{
  "n_layer": 8,
  "d_model": 448,
  "n_head": 7,
  "n_kv_head": 1,
  "head_dim": 64,
  "d_mlp": 2240,
  "vocab_size": 2048,
  "activation": "squared_relu",
  "norm": "layernorm",
  "norm_place": "pre",
  "norm_eps": 1e-06,
  "positions": "rope",
  "rope_base": 2030.0,
  "rope_fraction": 0.75,
  "qk_norm": true,
  "attn_scale": 0.139,
  "bias": "none",
  "tie_embeddings": false,
  "parallel_block": false,
  "extras": ["capped logits"],
  "init": "orth",
  "init_std_qkv": 0.0625,
  "init_std_o": 0.0625,
  "init_std_up": 0.0625,
  "init_std_down": 0.0,
  "optimizer": "muon",
  "lr": 0.00709,
  "lr_mult_o": 1.5,
  "lr_mult_down": 2.0,
  "beta1": 0.95,
  "lr_head": 0.00348,
  "warmup_steps": 0,
  "schedule": "wsd",
  "decay_fraction": 0.793,
  "decay_shape": "linear",
  "final_lr_fraction": 0.05,
  "batch_tokens": 16384,
  "seq_len": 1024,
  "doc_mask": true,
  "train_tokens": 223600000,
  "steps": 13648,
  "dataset": "wikipedia_en"
}
Each number is 128 + 32 x the weight over its row's rms, rounded and kept within 0 to 255. Layers, rows and columns count from 0. Numbers have three digits each. The size before them is the row's rms in percent of the matrix's.

# layer 4 MLP up, 2240x448, rms 0.116, rows 700-824, columns 112-223
099:085118164136122129176133205203137145141119112082096137051119094131113092094097108175101109116094183140130122130078165153104172157098098086092097162129166154165216082099103123136129144103168142165103127103115138136147119084098173171132107185109114122159162117165068093091114136171055111113050088106188134171132085128130156109083125138120
103:128109072101080160072161092106136107108147161110131096097092170121080156125147124110110106070077106126109145051182166159084121125129152139178170077155103099123173130134147139134111134147085167103074159129145157198090124133172100096085140121173133170118131136110061213137129115153104158136081139086136153162104157181108122126114153117121
111:098130118140142135107112061068097101138082139129118133119141092119103124169140107169165085142167066128145106128134161165162139103140141114161086126132097124101119087132078168108186124150109134136173131141180107076112125109135077138138165102160097120128136165114091140148163124162119112143174107073161130143120114157102120070166149138139
109:141168132069138118103085174122140110111071086067130147018078104133161145048125122110096129148144141120113148112079095114141089165148081096137199133107096203059112180140123091126120097098073117152154073143143104115127195141117143145112120101158147121077135138115161080146159140158062174172118142081138154132139201145148139121135084105067
084:148139161177081117136114138140102111136114112127151105112083074162132190147147160113077130188163156123191180162108059081188152100133101124096085130101158125124180133111093154111076096159105159166090119106159143135101119117112134147187120114141111116149085156120110159118120119083132148133145101156146106147107143153133164139110145137166
106:092036174065077144140106132104095115143108159145160137092137105097093108133124102127082104097089077146137139153078162130188146126114130127098106132076171159184141145113174165152146065150136167165130089073123135134147133150148109184138161172094136084098120127195144105152125137144121111158133110147145054110120092103141132171138169108111
099:112190105099139114166160112163077148079173112103101109125074090162102120081166194149135122133101096127137132108172095142125150146132158135107150137125079148186099131168204104156057105149104082150135135078157098165192192151127172126163180100127147114161143086148157127153146093110100095156109127140169172140085180134095151106124131061146
080:150155145135125186110092057145110131127175174147137144153118126147172144157168151163105128086067095090124122044083119113126152198099101125151129191130124105141135113088139158150150098173073140180080152137110112158108074101094136108183121148106086108130135107120139019112070135109107142132171148187170153134112124154127172121109208141097
113:153171161112154136136156059086056161125168179127125140188069145185135131140113151087094100130099132070142132139107100119138093120118149117147131098145162102127122143108103102172109117099192083121117154139078128132192178151123068152139127152138099087150143147170121142096140126166151070130117160066136112173143159126144124143117102088122
085:174092100143122134089112119124104078101175100089136180171131125117080047060113176146138109134097167186153108095122124138140159111093144163121096126108160073193077145104091139114176126105042092095143150059119089226090115141124123126162152159101110082053108121110101147145138142121117129147119157132112129070136119085184093122135182150122
090:149138104178181145100124156146115059074154080107126125117124147122124100067124120126152136110132103145217142173171182127128097099159135117122111103147156119179108163138186147094134145141145139091189094151123132135069138142059164170166132143156128120130115076163045148144120083088067064149076132124115135071173122139117192114084095148076
101:151121108132172181104125108196116179140148086095155181122152150113131193154098125155106110157149121147155071161113116186080099169117103132086064163084140130084062121102154084112089120158140137165072100043132131151096149183075100117169087119126131139086104189085137072170099121117152139108109138133122150108100197142146084148141176116105
070:102133097146042106185178109125159105073136072157112207150093156123121151186161158112115145140132135083142161136141110096178128124158117122128118116138134102124113085157132180075225082177132139135106127143071159173149155080139141153178095131148130163076195186151090132096063156213165139101136083110105104176091096103162127123115069158144
094:118169126081180083161168129158086128127103121124127206129087137113077108146064081111124138115091177103133146067100150096165071132193190131120104145137176178015169130077126130102098161116082103172144139128109085132068131098148116197103146091162120155169127188163074139107120176115134189074131089104139110139116118146140138076077103173105
083:087165152111110100173058149140124156126060163159133109151126129171115133048106039076125126169089141219102132116084151118198083092162134165114126165068166138099135081134178095120119153128178117146090134119158117130140161089127114129162145133179114160110125111103137114098114158117094132112125188190143133149090133130211194172051126139185
086:094150122078124146138177069100085084136119130178122100105156145132144060126169130130128142097134121150062164132154157136182169081096085157191121179123188077081138160127161131168115147141121129113197116122119076060107180085104117109118136144148102144089131104093132119081149110124154129133184142131081051115103139132101158139157178140151
095:190086128124134166148044094102138116100122153163137122113146096098152118165090159102101138105118148131180079104152154152137107128101170124136201148132076125120135100107077076090145144084110135098171135115120178118177129108151148105110103102126112094130157108103143117116109171136094164143127154148111097123147139139157158142171135149120
115:144139149108144150097100193105102125105137152126123091176130155122120110087128176097113136154075121129117121122172188132140081186092115114120105089177127102067084151170136069155090111112127157167127109107108182147154219172113133139088126081114156130124148166109117161129096116111137139160168148126159082143140118157148115079087156144080
096:194114109059134145148092167094122081121111141132149136122140175182085122131138082100121147102048117154097200135135154072153193116067123113117126149103100135088150118107116125190116073131136174129073080102150132112139123096172127116146111129131115109123091145117122158156092154101122173105115089158157190098120067169129149083119122082134
115:086156164133097081137168135154109147175118120189111199113180100200168137097049107187135088078162138192111113091167107134131151124146116148097153134171148131174163165153140155068132108149138101161124139160129096065160158087110096090105123146151140072112136172138110095208159162132135124116142162142178080119130127139104164158097113096177
087:150115129137143143137095081147134154143159121104062152059140136161104087082137164132142193162120086073093168222122125041121123138079182186150144141178129113173149144111134100109112124186106153121125123107105143101119111141084119169197145093077118133136153200102105069074163121164122163149090111097163121117142186157121113169098141105072
105:188185161164100081123093105173138123120146178130144111188135155100173178110117120093136122138119135120108072185180098151143223141143131138151130093106122190110115130194169127111104114115116099160093103110174209161128105109169190111192158114136117122100113164114078097135109117142097199105146114177123154118111131168154130184123098094126
109:075154081105078113150119132196105163100182120131131123130092129166153098102111155144159149134138112082110151037163057129143121126132066117140125093034081147162184089170111109141132163125125111147097129116136088154138205130165105147118176135107096125090121125145193116116072104095087150105099097157090102034100105115077105165160098185159
085:135148101104079134179082187123171089136115136169141130107119172163187100150105099136108163109164080118167104096188082176094196157157117114088192148179130178121126167105120145134133125106125152102078108149108086119114147133167134140157161078145159128174131103139126099169128100093098121052133171117132137125129069123112094129122107072119
104:116159107119170098115180155198075116205142103147144158177112107092110114157156103117166093159129127136104152134169158049113149109091128156121143122169121149122129123112109167096142144090150118151088126127156142139129141098114111188161121138093158071133111121123071151137091115161097103107164117099155100119104131128141131165165118186097
100:110065078162162127092133147068190115152137108086126121135094153146126147141162132085126078113120163100109107127110174138110149138120091110113097168149109112022102110152168053080111122151222105156132140115146131098123091128182128132136169156081192112137146085166169165162106103086142184149097127153098130142115083141155066155125127170108
087:085153112099098041095108071158119099143164114132133148129096179143151086146165137123126059139140184115090165140107112168170143133113104122070085096133097152137127142164109150135126151073139124166152131111145143123105186136125131105123100083119109093121151084097128164110116088116112087158115092133102049125092115109128068034089185176145
114:084166096100047102113145097156085163097100095164145117115118113147179138079116176118145097091140101136124121173117127162066152099159120142121174102136144139117170170141129087119113114157130085162112163168129116112124089123076119115119167147115154127106077195132075130098152099131107203083107111118080137142128140168123096120122123141047
108:146162162156136099130122164107111080119163102123130105125081145115139155136144162119187109103157142086116094160128079141133141123193187136109117128098120100170073093173094080137125151151155159063117100171119137045109099138122215143094120152134161107075094084125091120102143174113126060080115137094189134142109133142158153107101169065074
084:179168084106127094137134159130164130141116143108106079114125152126131152156146071104090127065119117144100157076176130130139123146139134088131128080123212134145119050175132138150122176174132182130156157110062110094178151104110129201145119130127106136134086098138085193089133145104143150170164138124163145135077136090093148078091180103099
104:094145152211155160160177116147132104138166113123117115080158130130098136122119164200068098120132128104127150143149159112125156114078139172145128139120109140104123131176118169161187143088054167164137148106154118119076108137142105086157071123104115143125105227108167137127077137128075148139162117172140128165095089139148148103117120121173
090:135064179152114130135127144143155095099072149112123150115094159098076112139128108105161150156098161103091164153141134156172075146149054152127102155108075115141120153150112118118098164086180139082153098145175127052149141138163181121100157105093144087174153097164116153143082155096124105132121173102137134137119118169197108116128124193147
132:097125174172163137159149078185147223095187097127103108178151143161114091113122158166115109083129143162116145129118135106122109158127137132158175147150120110130149126179122045185113136086134141146166093113144129119180141111085144153132115082140173137137143149084133165161126081148134149171164063066128127070117169128121155169161138185135
107:075121092077082096149130169100122141118151100201136159116135080100144074054069107115143095148133125123088134124086041146155099108180167148138096165142132159094138101145159188084109108197135154133138157126080130108057165094156145155130123150136149110114103111112116125125113160092132074121110114137107123126130141136139114140129083132164
113:125133106129136129187100147105053095148154130154189073132113128189130094101097090058189104136118070144105183147116194182080150153162106111135116102084105134131132138117121073093125122104097125160144099174171121124106143156179167126173137144167136131151058163102104132031075161149116125116083133130115098166116161130078106096071112199088
096:122165139151136127101141110140143152157151081090196079102155131131202105110151073082112156136087081114166211153151167169122105123117133133091146113138168160134160106133139080109102137151116121133138166135143136116130063135158161189128122123137183116222130118130133187108083151096116088184113127154150093201075094118108118109127123122081
065:148094108119101127066173124124097178145070157085176178102091173132133118122065117165123142079130148098132069172006114098088098139114162162153108097190158138124169097082147124134153096188108054120125147142126144152068106147171125126158142173099113124104111087162146091162176111131086102098127083076120135103159142139106132150124131156102
102:215157123122138184136085108151117132200157124194108112101112090121184151109129138136156117157168124123133133094089122110134156173105089159147116125162123175123097148124156101135105074163107161118137142150078127078143154118118115113119183129150106093139150146126151129146118066139152161119164050125127138135118152173082182122152119087127
117:078068105167164156128099087162141144099153089147123114151160124154058061138120147184106185083114122124135125105165154161133065140093068124068178095171126143106208105159143063161146116103124105153133183149155144172140121126092169122125198103168166119104135167097141147144168110122144161152155159114110166110160089149112078126139139144123
098:078151089181134126227110120166187153121119095097157160054177089137063158185131140108092113146146125124136095150137107115206091166123104104161095133107108153146168085107159107077097092173142143123121096067213118176136175109141107085146104137123132167073079106179174128146169145167131086102126135150107083101131094181198071155087092186069
107:117133106118147127129172130109178111123158085194151117122119177162122101152112111172162093132108144096182153096138075128126106081184107106104149114089126151121120093116009130137106122089177132115156042135182148120184137141087124142151081140137083126167114168162142078053068083173149100181117106146110088125084110090118163119046129098108
100:151177185083156152132103137141157185098081144142174096185111183138092087142115182163194108140102204129127223091120202179167168121157130130174131087127058072083192136124108073097131172152152122140098140160106119185128150141092154155114111125093090173171096120071135105159104112123152106116092142156156148103124082158107152108111127136151
097:134094085182089154127116062169183120139162140132083133101101113088116147118121143127205146160155171142144142139151180096118065172128142199069080156160158091120141126117107151179149154157189112074118132099109106164096183147084050152154165139138170160128116123145136155152119172149114137159126145139169112165102155067138084102114095142131
102:120109092163129167138086131120163124102074097098175101160133101141169129057073097171143103136215113119078100102145124140125160053092191136122079084122127122177116124120114156172152082138113156157140130084101060160200151113147049117103158094117130106083086099095178122131127112136125141161200142104161095164169145101138107137153114187187
111:146147133100105063109109113147145109162130147119145121123097065138171147142132120045147203123123132097152113134156126171140139159165132124109145166133152097197067079185151192111143071111126058144130191149089111114142148089180110171097176150125089099160183124111122148063175102173140134142113091099101104144133072116122150164156087120128
082:092137152165093126102166127115076115129072163149169147145108115157080090175068087146135056067120085144198053161154146180146130181011116162175128078155107161134084142113149070174099104112128156124137101125162126131104166178144166141160176093141158103187114157178119134144165181116144109102141077069099092086155188112131090189135145145190
076:087148168180143120101120140124129111120081164131135096100113213170105122114074079131149163166114151117095125067114080129112193110106111098113092159134180129146108107125117092172134127163140136169058087156132112161119121106157123132130110100136085102086096110118154063126189149190149086143099139121129146126117118057118154100133067149186
111:139130181076152115120154148132145147110109140124163088158143134141127198086129157103111168118078093113115087108159148137132137114116160140131110093160098150152128143115070100098137119107145153111152165164139107154141124145132138141105132101120182070181109194075133084105113137094155108075143140151156082178065102189179117153152066141167
102:176121109147162147107109111139144065141167112153164156128116118099117127110118142097149120069128124121132199127109115138093113166157186096092132123145104147150101098134095104113155157049078102133159177150156149081080157160156126164078069092152149092143128084110089054121163166192120146094137148192090145092101143149108126156071151099118
084:068118092087122135134080133145105154142103145127105135099111166163079123111148087121075187094116094157145066101142156207139105098123163138108103165123165095115166153213114114057142157141182097145129134171191112148096176081112142138141136112131143132118179098124142067145129137132134172134133099149153119103147142135113178093163145109166
086:119184133161059060104181146202164110084139094173157168089120126158153081174091127185119161099148140120066064109147127146186136124103117130090159078137180157110170182140106150148144159141117096156107126107126097124084152183134087155131145143172162121182121137144109165161043104118129087164152108120075111107162104147138142144102077167139
110:116153100120122102141120122086181153133157120113099120150182126170175110110061103149106193134113137170200137054104106093166144167103190181143080056142119091122135126135075146101154141157146085173128148169152169086109165113120115142132174150184133148062128160151151100137149193117131127109187064105051102103147129089137122123147159141141
090:110122130153102094069069169140130136155097157085131173160157093126165099172085120064121142102111136170089122101108113161136133161092088094153050141119109097064099086141067136174161167162065158136099126167064139132164146124099114154117195117063137137113066180098136170101102165156144160057107104131110119116112149124126154119207102141131
107:113130137097145113083160086119130124133148117150138138098041117165067167117096104136102120167172090115093119084125123154074141104103082143092113148144144106151146190118123112067076166156146157154138111109199161159101171105103083154190113143161142104153000167104196132154176169119138113141144126098097101118113111092148094089121116166142
120:179153123117122123128126103173140169189136101083200125137147113128120119060119057081175084121109111110118167105113110130165101148113127121076164130098168061071149182104114148139119133091136107107124114099129156176197149103067111198164065192179144067165138160164159148136152117179181133111155136178073133085153105149202154063143147148162
108:114226129161159187094057166135136152149184040166153134127135133110132099108121140137156116115110103126157149170117183118095155102110148136117108077141131166163141142132161078100103048112128103143173106118106114102117139102150135120082099122167125125148124076112114159132157137151053161147133134143089096126082118088197081131059069158102
103:166219109125126128116121160185132085163178125153139137098093141164164112110148121162117142190121091106145177164120146162131136151157080108176109088211156100155118123148063099101108153140154151092142145160163167163151124128149083152102166143189176118171152108182153124134197205145137076156140107133105168125149147144077105136077070070092
077:150081157130056129130148124125162139107162158085097206163150078123121096136107148139113129153134126138105115083190128162115128116092068146111100126114169112105113073111132123154090174132102137117162098129057152145129123108133143185147069098130146127208179137142113133166153155107126088195190109123093142116101115139144117119176156168124
121:152131132111123127094171096112145114142087137095130099131147164134164099126138145159138102129056196110091106117134104097092171114108168164115135162138174133127089145162073195142062111112137109101156154090095128099157087155164161103161172126137147118104118115135096146122163101140106191147166076083088146131136158133167176144148139161115
091:091092217098135141125138129075108087103145140109130103140141124119118142099096120082101160121165127106145155151175102110082102076142078126088074096105147037124092091113126086109078050073152141102066069160136138113107111134112115125158128170181154127117131115082116054135116118157098118087081099136104121105130160144083138155104143130120
115:120174142144127141137099134141165101130082146125155154126099143126156144097113174133086170077100151121096095210088144195194142171099103216058120107123141109084117101192101107100151127106133110170183125128125115218104156140151114151150088151130123159134139073142062105106124153157101132155083117050062127134137144125212081107143111163189
078:084153142122058103125180127090139117097107141133112127128104117157103154121164178097099171152082105116155131181124134121139168135117190167129170175126158179110193185119169130142145128140167119097107044111191170128179251110080128136124103095176076105138101116157184152125150118051149109093116164103131081109099150145103113093137081114122
074:090073083131117165076084096060150122143167070174090103142182199145168098092083143055060170084116099150116091101108123112082204101149099129128132154130131159170115156152123171130142112088140191102120212157142125158156132100100150143100105181148133196161130173074158093105155139118124227143177144168145096085128147136112100129131139098129
094:121154119121112122120124178084041126122151064140098115073137119156128216125107181088168167167099112135124181166131088171091104163114119133155092105174096166181099182147122136081125103143136089103106112135121066118137175133096159113132094098152166131202100081141095120124099092128089070126134111094108108150116111168126170132131120105082
082:168138191119083099122131135051102161137060176138150138153184114084065081133109113129152039137142199105116130157111142131082116159091096188112116131110133159117135151078076136146106082137089107097144148184118075105150136154185126158152083100143098149137126146078135149161086086120137184144157106150094189131064075187118116104163119077130
091:152154128166145086128140123115128116137100145167167127127131113108143121141105118181095165146139077170101131130122129084169081127097099121114114136120150107116178136134096095117116170128132076150179079142105151118160110129106131133141117144135126113167156151102187090059109165153176137107159156133183189138123168152119114104110114138139
035:115141144126100155106142090120070179138113075141156118065183070184111130109136127084080181114208066140123132095100074131137090140132150134125165137148112117137164086113106186173170114166122107152162130112193104145148118093153095154130117178139119160176100136131100198102139110131148135136154117110135134155113176165172120124129130121121
099:183143023148142111097116088129122063163143107109149165054061118104107189134117155105140128103115097123141141146125144149120117148168211115144190150155100165171082129120158156130123093125151114113161096102079112129131096109126184180100124099080144152170108119108126102145147136148107120115091152091139134085128104146163144139162156078135
082:115138151090078188067173138205151119133182150195114133090095091130156144122164072172103087059129154137040158111185133141092154169122091155132165080127163161207130098211115107107107176132130089098170085117149166129111130083108113112130095089123149088126110170178083092097115092125085091117105103102094149107081163079166124081115061148133
095:082076124088150120085096139158196119158156189167231126094090116139137171124116168158165022097136154125174101157136130126117125168143157140092118172121144121124076085144156108093134149068069142111159075151133114173149095135124162154059097151099134113094143112157153131082088138158128133105064154171107137113077100136105110090088076099087
096:096121113131063149152074124181143091149134191161109156155079134180144160092173127090193093234111118182156178172135101144107113150167145184096161118126175128107108173148152148113037122149160113130139127112135128128128108145066117166139114119135140117185122151098098082132122129127171101095184136112120126167145118122069120098165118144161
120:160127128118171098116164095081100162124115108190086097155070123125118153198089106075130138109118107091155124083168099095111104137166132135092121098149107160106108139144157102205125172123172119159110143164127130131119201152134144120121115149157128130140129096117103116095098158094127095116148098101123139117155160206171112137133131120108
100:078168185127140055132115116100117117146140105136126163127116101147119120129101125090150049081176100127081154140071142071147124146068110189145133088171117144118138161141149081080067141085116148096158112135152119113147102131099144147104128113098135067114095107115136108084150153099111104124100071077127150188140116137101139125118148127065
084:090112125101136131132125121116117135192101114110102202195121131158097139174111144098149159119163117078047102109155182121163093170165118107118135185156118137095123125098113132129151118111182148118161174176090102097160117125151145097124124144132105154153136103084089130101109168142166116116175148086158162112103121117094172138123135117136
103:097128162164084131028151148105147121150167127132169102140144138179109152122097087072116147143135146155166135188118135089093134172097168086180104148170166140155145128133149157105136188096132128116113145165146094121065174127121146175088098135172135195067102089138154126142166132119083137205099098112106137101097138155131109157118188083111
118:088114122164143081074123154176066118100114094089117163118088129100058129098127075172121138131103112147147181074160161162124160125208157110124165090112139099158143153147120182101146105099138088122096167107200185120115164143099114120181151132148116151087105204097087114133074083142150119110122079121187098126135112084094118177164160166077
051:149176182100045125112149084097135142091124092098057170092105135113130081198163125141110143125129036121164192184096130078159127194084113127139096109100171096089125163099195098153118128164088110144143124138105130148077119169113110155104123085168122181121118129149088090099057098089177059164134107132109107111135123109065163217082114126111
100:092068164134160121128152081122119133224110145152147119127151081112148070123112137125071144143126146147115110079128105167120158158106126118151168122110133086098096128089227097139178157170154110103084104151151136136103107163178158154027081140106137167171171069114118159135121118096159150113154085190143146089095112104170130123134081171150
108:130170117129154052167133153053126116098135151093116155137121125115160118134135149153111156140135177130130105128114103069174106161071158139124111076059149148103078151109148165059138154118066101144124147134136070101118146123161123168146155094093129200148150136122082168079110132130121121125137167136110082115107101123108112134051121117114
073:155124133125160151113111132152112179110173142134123086149143123078154167108085127116101153168090139144133217157109172109148147104097116095156172147083163039182073166112098080122089203099151121184161183099096104153174122073124131127165114120127115148121149174107179166106089124170154146044160104139122116064157134160109115081163113146154
104:075134131175127123069099121110086130113122167151122132120179160102144136124098173108141146106181172151118063128162068134116129088126117133138121066115122157102161073129158111103114120193121120172181131102100123186028120067116091203181181091134182115096118104173162171140092158130170097105138117102176150195099191115079052069174056171138
078:106132104102173166115146112147171098082134164155135082130143110107118168188144113163073111181119091190104159137169126097107186158098102163134134090125122110118099103145159121034143095162104166107115116125130134144165162073115191118198120150137120075161163149125130121140196163116113167098152147183164106098178127167108160133213137128139
107:141101087126089182140104137098127139151140157132152127102120175130107146147069139136160078153160093123123122094057092084093133160142103105103080122156122122082129091154085134149121179165120112128150146070138063103143120139045070142094136044171130090117132153117121091140106151145097149079120125195078166102140157124181099149085166099112
089:175085160072107117167176117111103131114105176093142109139104072080150149192093042143085137105082158088140179118196077163110127126138168114136119167142089138132114048127173096134122144154123148122148116170174117123180135100118098116127107111127146149141096110177125106074137135139104184126187144112103129210079102104126094111120121132176
095:046137148061102144089175032176113126171118108139171138096166139100206090129158121114044082134122120055124126117137126183169138093161145147167166132146082162122130094107158079103128094111135099138147116117114150153172137152148102135108153133112115107141167077165111103153131142083152127117164164082150188140112160190101059161128156136119
149:181164138123174173143169109141152113115141113151176116111182155129133148117109107147161045141081122106100138089131078159145107104119109134047140142065148161160092117154104122134146138132151091127129135099093142121146099131107171175105194147131118142187137102110114107101152168123072112132163147102164137134160133105183103167106125081181
095:053128108108106094128112130166120115097139136130041114089121119120092116147142138156154134165094113177150145101071138101131093161088126114125116128148127101136112069114144125080122122130135161120141168148160099136069125103137091148110132143138097104062073152146138139094118143091158142115103141182091113140129137164045184109122129141136
087:085182142074152202134134126134154107150112218161147152158057144124103177114117130106116199127127152180099124084148146148159167102075064110159117076116104193124094135166114137142119067103155133117108106132106113146118113152147135138063156142133150104166136119113186081078086134145107086087156139164070147131128108172095149141133119186068
103:096093078068105105158136121114140126178099122181162133121088074098154101119128119121107153169127066139129121164175156134124086120124115166142162102065125109121128156073197169211122146118157087104106095108123183129073097150122115164119118173157096117116115086075118134041152173155148089115193066050113108131166093167091163096084067084116
087:121143071139099168177088117079047134135162134096092093103107111172179144070122155190151133157104113135096102110118183074143133143129141117116103078074093142142131120072110132146120129077087137107163168126121135165125094109100106113112113116136088138158122079127089124069161156164190129125109143099124138064117144153161121130134149126190
093:175188137129089106179118096160144176143188162107113129114186152098151120142130144086124106145116124138076111125121120122141094098105247178150178135133098118080108174058094124151072089096118111151202108120142174153123191136129149097126099084126197129101101134150083117121136080116167143094130103101127114070111084167094177151101144139123
105:125140067145183151167144116097120122159123143144087135147069134148068134130100115079140016123131121121133079130170150145119158143143208151181091079139139134153111103073160158088111135116126186103130104125181178077181120173185124114109080133083092122091127147214130132147141092120120163149128144144096179076127097105114123157092186131130
094:108120148099175152112164063140127135125190138139101111173159153153121106169154144166160151110151113136115145114089177181147064149103135171150087101111150120128154175159111117122161162143130113119142167131091100101144110085180119134136176120139140112203107159098116202049082120176109160100120122097127103129141194137112163117191155106163
098:130137152141132117118108133128080135137152156149138161115187100140156063104150125073162112102086157151130071158115169132124162151154145140147174120139111095169081095147145159124134114144170146052100039127094068123164067100136094131164133142153145138119110119166132133117177149145101127082125105133109173140076188141130105130156204169175
114:135113091157195142140159161243125068140155122096103164155177125093175108134148096166148153168084121099124088153104072041209176184157127087070172134111110124148139072133162149157124133135131113137171139164120151185149140098061087107107152117169195101068087146104155152184093132140139149116095107135131102161149115133125103156163125216078
092:156111128115144131089097142137158153158096155156086115109089113081152091068077115128080109116130107140104176153101135139092162114089100136145090105084146119105130111145144124121138136127146139175146068140078168140092132127092149134094116144181140135164212172163132146144102153088092133174153168102150120118112168167110181209191125119138
103:118150153086140147161101151106152084075154136119150133098203155111103073123111086131143108100085115143147065133147095088139087169186120164123167138131131157092119120119178159069128170110063102146165156101138117176131133140109088129126061123199142114168163137192125173157119123132139175085067192110099147142094089100091082116086160131147
104:144111127106159127179146165122141107129094108060123121170123078111128093120113103089104160151106097119136113127110121078137093158129115163156098062142195168132093142152153155129101114123138101042051152116102153151128135093113120171123112128134134176102142112134089151093162182154155123135132098120131088122159107103165147118080146108158
109:099134129131139080138116182105112145120064171155126131172180142150179114153135112116120145123152095148125168157166129134125143151166086138104142072148146128109141114100162084164150126159152077169145149104161099085107116092079149102081114115155144153160140176111076100117098142131090104096177138182064116153184100151157097145172101147126
101:149129152157076058103148090090127118137151116144161131169133148065148121143091165103167094115139142065142095122157161148154113091214179155093079088089134101165150117128164160139160140188105140155133127155088103178132135108135098121100127111098158111055153180089132138150130159115138119114118112078086119115094077149179130190122103069161
087:175106160136102115124135138139091084154133171125138106067174100068073115106128115078097146113051126136151176163112144087117101159109079116131096141174067150171063132169192088106133171101120165066142150177180138110154161099111135128109085142086108108126167136088146051111128109145186103163140167137168052134103096127137160143113161107119
121:087091112169168099099104094133143121122160110122132095157112097093198146092136113135122092077073169109046133082125162191135116118101157135163151160084112135119096159115091136121009089141122083117148149072160085171118083141160059128120182118087185079106124134138111132121147117110147178090136144099130119126125129136098159066122115091115
067:114123116135132146093112172139160082076144144152120077054119121117119141144102156120122153169114116116161112185144150139159104122102116100080209142070175108168200159109125107068123196125133069166085102047124176151097151196084120173114125165137106129155140077103107154115084128117165131153111118159139159168145130141112119154112136126100
029:067135040063170125088121099145173116072157114118137112136074168150162150163116203188161094087123107150090121108092107111159141117122058215144117149078139103087108128117075127171113061115183154111097050167116095106054098179072145119137126150181152108097165141149166092166064137176119120201095159135185120093165118168107136122114120166088
105:074143088148150120165122138086162220095099151139143130109110100176229119119109130131122159156127128072161148050113154103124124153128164162140127128111143144107081110179135107152080101098073141103170168158097139118048115138137126106154171105107200144173130146074121120172150065145134107103152116143090163118097042182143108155092116085066
106:115127094128122107091110108123180141118147144118121152164099145110113122161128089119127098132101156168168162092129115092093084095172165111152103185165076068124117144129167150094174151188131096093140149134139120160104159108153114098142153202117168177146124103157136137136119112153115089103058096124113085170150062152089105188122147111165
098:093174072096128136140139161107170115102107176145145127126156154099121104136115112196107132185086098103138145155106148113071118156111128076149123099160082198164140165158141137104148087180124139147167142105156061115124095096155153131108171088138107122162130122118155116109128128101102174127126096105132101128127134079142172143073136099115
107:121141120132117131152211106111161167146069142148135116106079172085163102127096139200104101175130161140125087127133105090107152162191125148103148134104176107129089115113145118129155126120170162124145125048111081123093090133048169132129163095081128123129103103171126105157123121144109077137203168086159126146097117097077080116087107102173
110:143104148129091129130172148107102103171084030118105119114137122144076107167144103112112133135187148088152127090119181119087143087152108117123105072103142110090172159150118130255098185140143146065202155067212143151118113063130161129151137136134156131071125109151085105170149108175075152076116091122193132099141177145090126140097170148181
092:131105102119140124174176177110122159094104080106160134108104201124182083075135174077115126156072122111096119072169115115154101155135081135147144182135129110100140163152133096157051144135152079174136130097087127193077178169169111186215094097099138136158076147195170187143138110165123142116122184116138114090103218096147113164129127115146
101:153138109174148117141133105131106135134113140125105120115128153096098107134061106157124143116108048149113131138096040199102141103116201150145144131136129122119150155111133168131147104092114110121118116091146210062060162142152129118148120181095168133041158184093130120085161146173121134165132073089074121128100180125112128146141116125140
082:112120075188134154124093078081132064154096150172159109114197132104156109115116064216079160075126183185066081114062100234187092123102120127142118137098095112127137160065085142160084114075132148138135110139143144158098137119091097141103117118097176184158119157105093129094131097148163136138170154124109127113112139109100161084175122046133
096:175091078120110138131157115183084174121075125114097141089093140144118173161172067064147133177114102054112144175209118099117072075152125128127094103131128151161112105135158129178155127103137148135169139121125146192099156074194126078103148071118129107082104136178130105134124087112092125148124087086122071186151114204140141110152121174144
103:111062173110095164093107159130113114169141087169149111145085095180113129166161138094145135140098123177093069126098133158122179113061109123105140110124159096135146147121142104097106130152157095126172126149129115132098177111188101153100129093123101092145126178157190171133167129146217085178183114090122096136099146138097055076115139098122
106:128124173140142194089173167116116117133106124158127117083131165121115128162086161109141156143114106138135117111146119069147155138088155111156146175144100136141128106152056154132144086088175139097104150078105148139136140097165128122111182145141144174085134092188166136129128130123112133162061193111141118135134110132150161104090175092147
102:107069082171074121105128142169075120119103102104130109178120056127109125169064063179131121174120105116131169138135116170109147138151061097116156122116164145155163168053168163139071122111149068110119123112148115124185169146196091081116165155140125160150167093134067203123132096102153074131096132067141144113101064074090145165173104131128
110:093150131149105083073092095093142139142079143170128169125125202123153135130141145179079102105101163058167136140077180129175154133173193130118109104101197107108130135112111115102075120099054139146140141153110122065180195105108122085162115099134104107160153075144119103079143123184109111209088132098120149097078172115087098133155104167108
103:155164179135113115134118060143113137163141122110128171174106155116145133130104208156116150138128081082111157162147120083129131146104130165149063191099082123100075120095089136109073163141061088125161096131145101132119144096105143122091078127122168111116084179149171048129152110128161169131172110123121139082171175097140113154093126117064
093:094144103155073111185111132121091098139149091098151108200134208122114120175140142081162115096162157142106080101121182080146141134090133105171135116123093100164107125125172118110122113225109110093111143102149108133138132151091138161104143116139152169140090156165172103165120153112131105178125116116094126125156114187111164130174142131125
096:146145138102166143135114175157117162099122110154097108113105120080203103119103082136131133135143118082187112131135128164133170177161159147128123097130116139187164088141099125134173109118172159181115103132099123080150129070135097214096108114201107125165137110184131152128136097109100126152109129084115037098104165155138115120133120171097
093:127104173091181108116096155130119042117125122136129142117139118126146062086097155080145140126105105162099114121101129185125181163123141155116142068176158100145100122086116231151205126146121112144129103113059170122155113059097082180148139135107178036106097165084117120124106116124140105115149152081160102128136164104112109068147122133117
105:108175130062155127118117125204134146122107169160103165115119087078071141143058131168106142153114168133145145139087053127139156145121158105052138137097170093129098163119145080132151176094051091168150052131137149158137147120068161119051148126126136116148134112141137104136108162097125072173097098157167099141142040114152098172163162161156
084:123159106129131065120129089129169174084103185144070148118127133128134087119125134179141107101212131150046058096153182139126146106089133137124085106131114105115209136101048116095158074139168120122150121094102125146111154146105128074180123191124150161109102155155102102178144119110172156114129124129109112110113098108098157190179154136133
129:148167106116108179133103123095169139137088130134174107144139167106152145159095129147150140153157138121169094177112155139099132157105153152117186123157138183103122140117149141151121092102186154088124166112125143132208106101153108153137142086131180117079087093085101102143112130090179115170142099146117102151158150133144151141136143111173
105:129187148147151145127123120103134133132134145180131165112091089093118134150118119066132153201090188095086120148097158112171116156173175126134074087157130143141181113143160133128150143146155054109177163110195147084168124142161142151114132148194103135110193159103138158086167154105137169071135178100149179130156211137140103179171147108113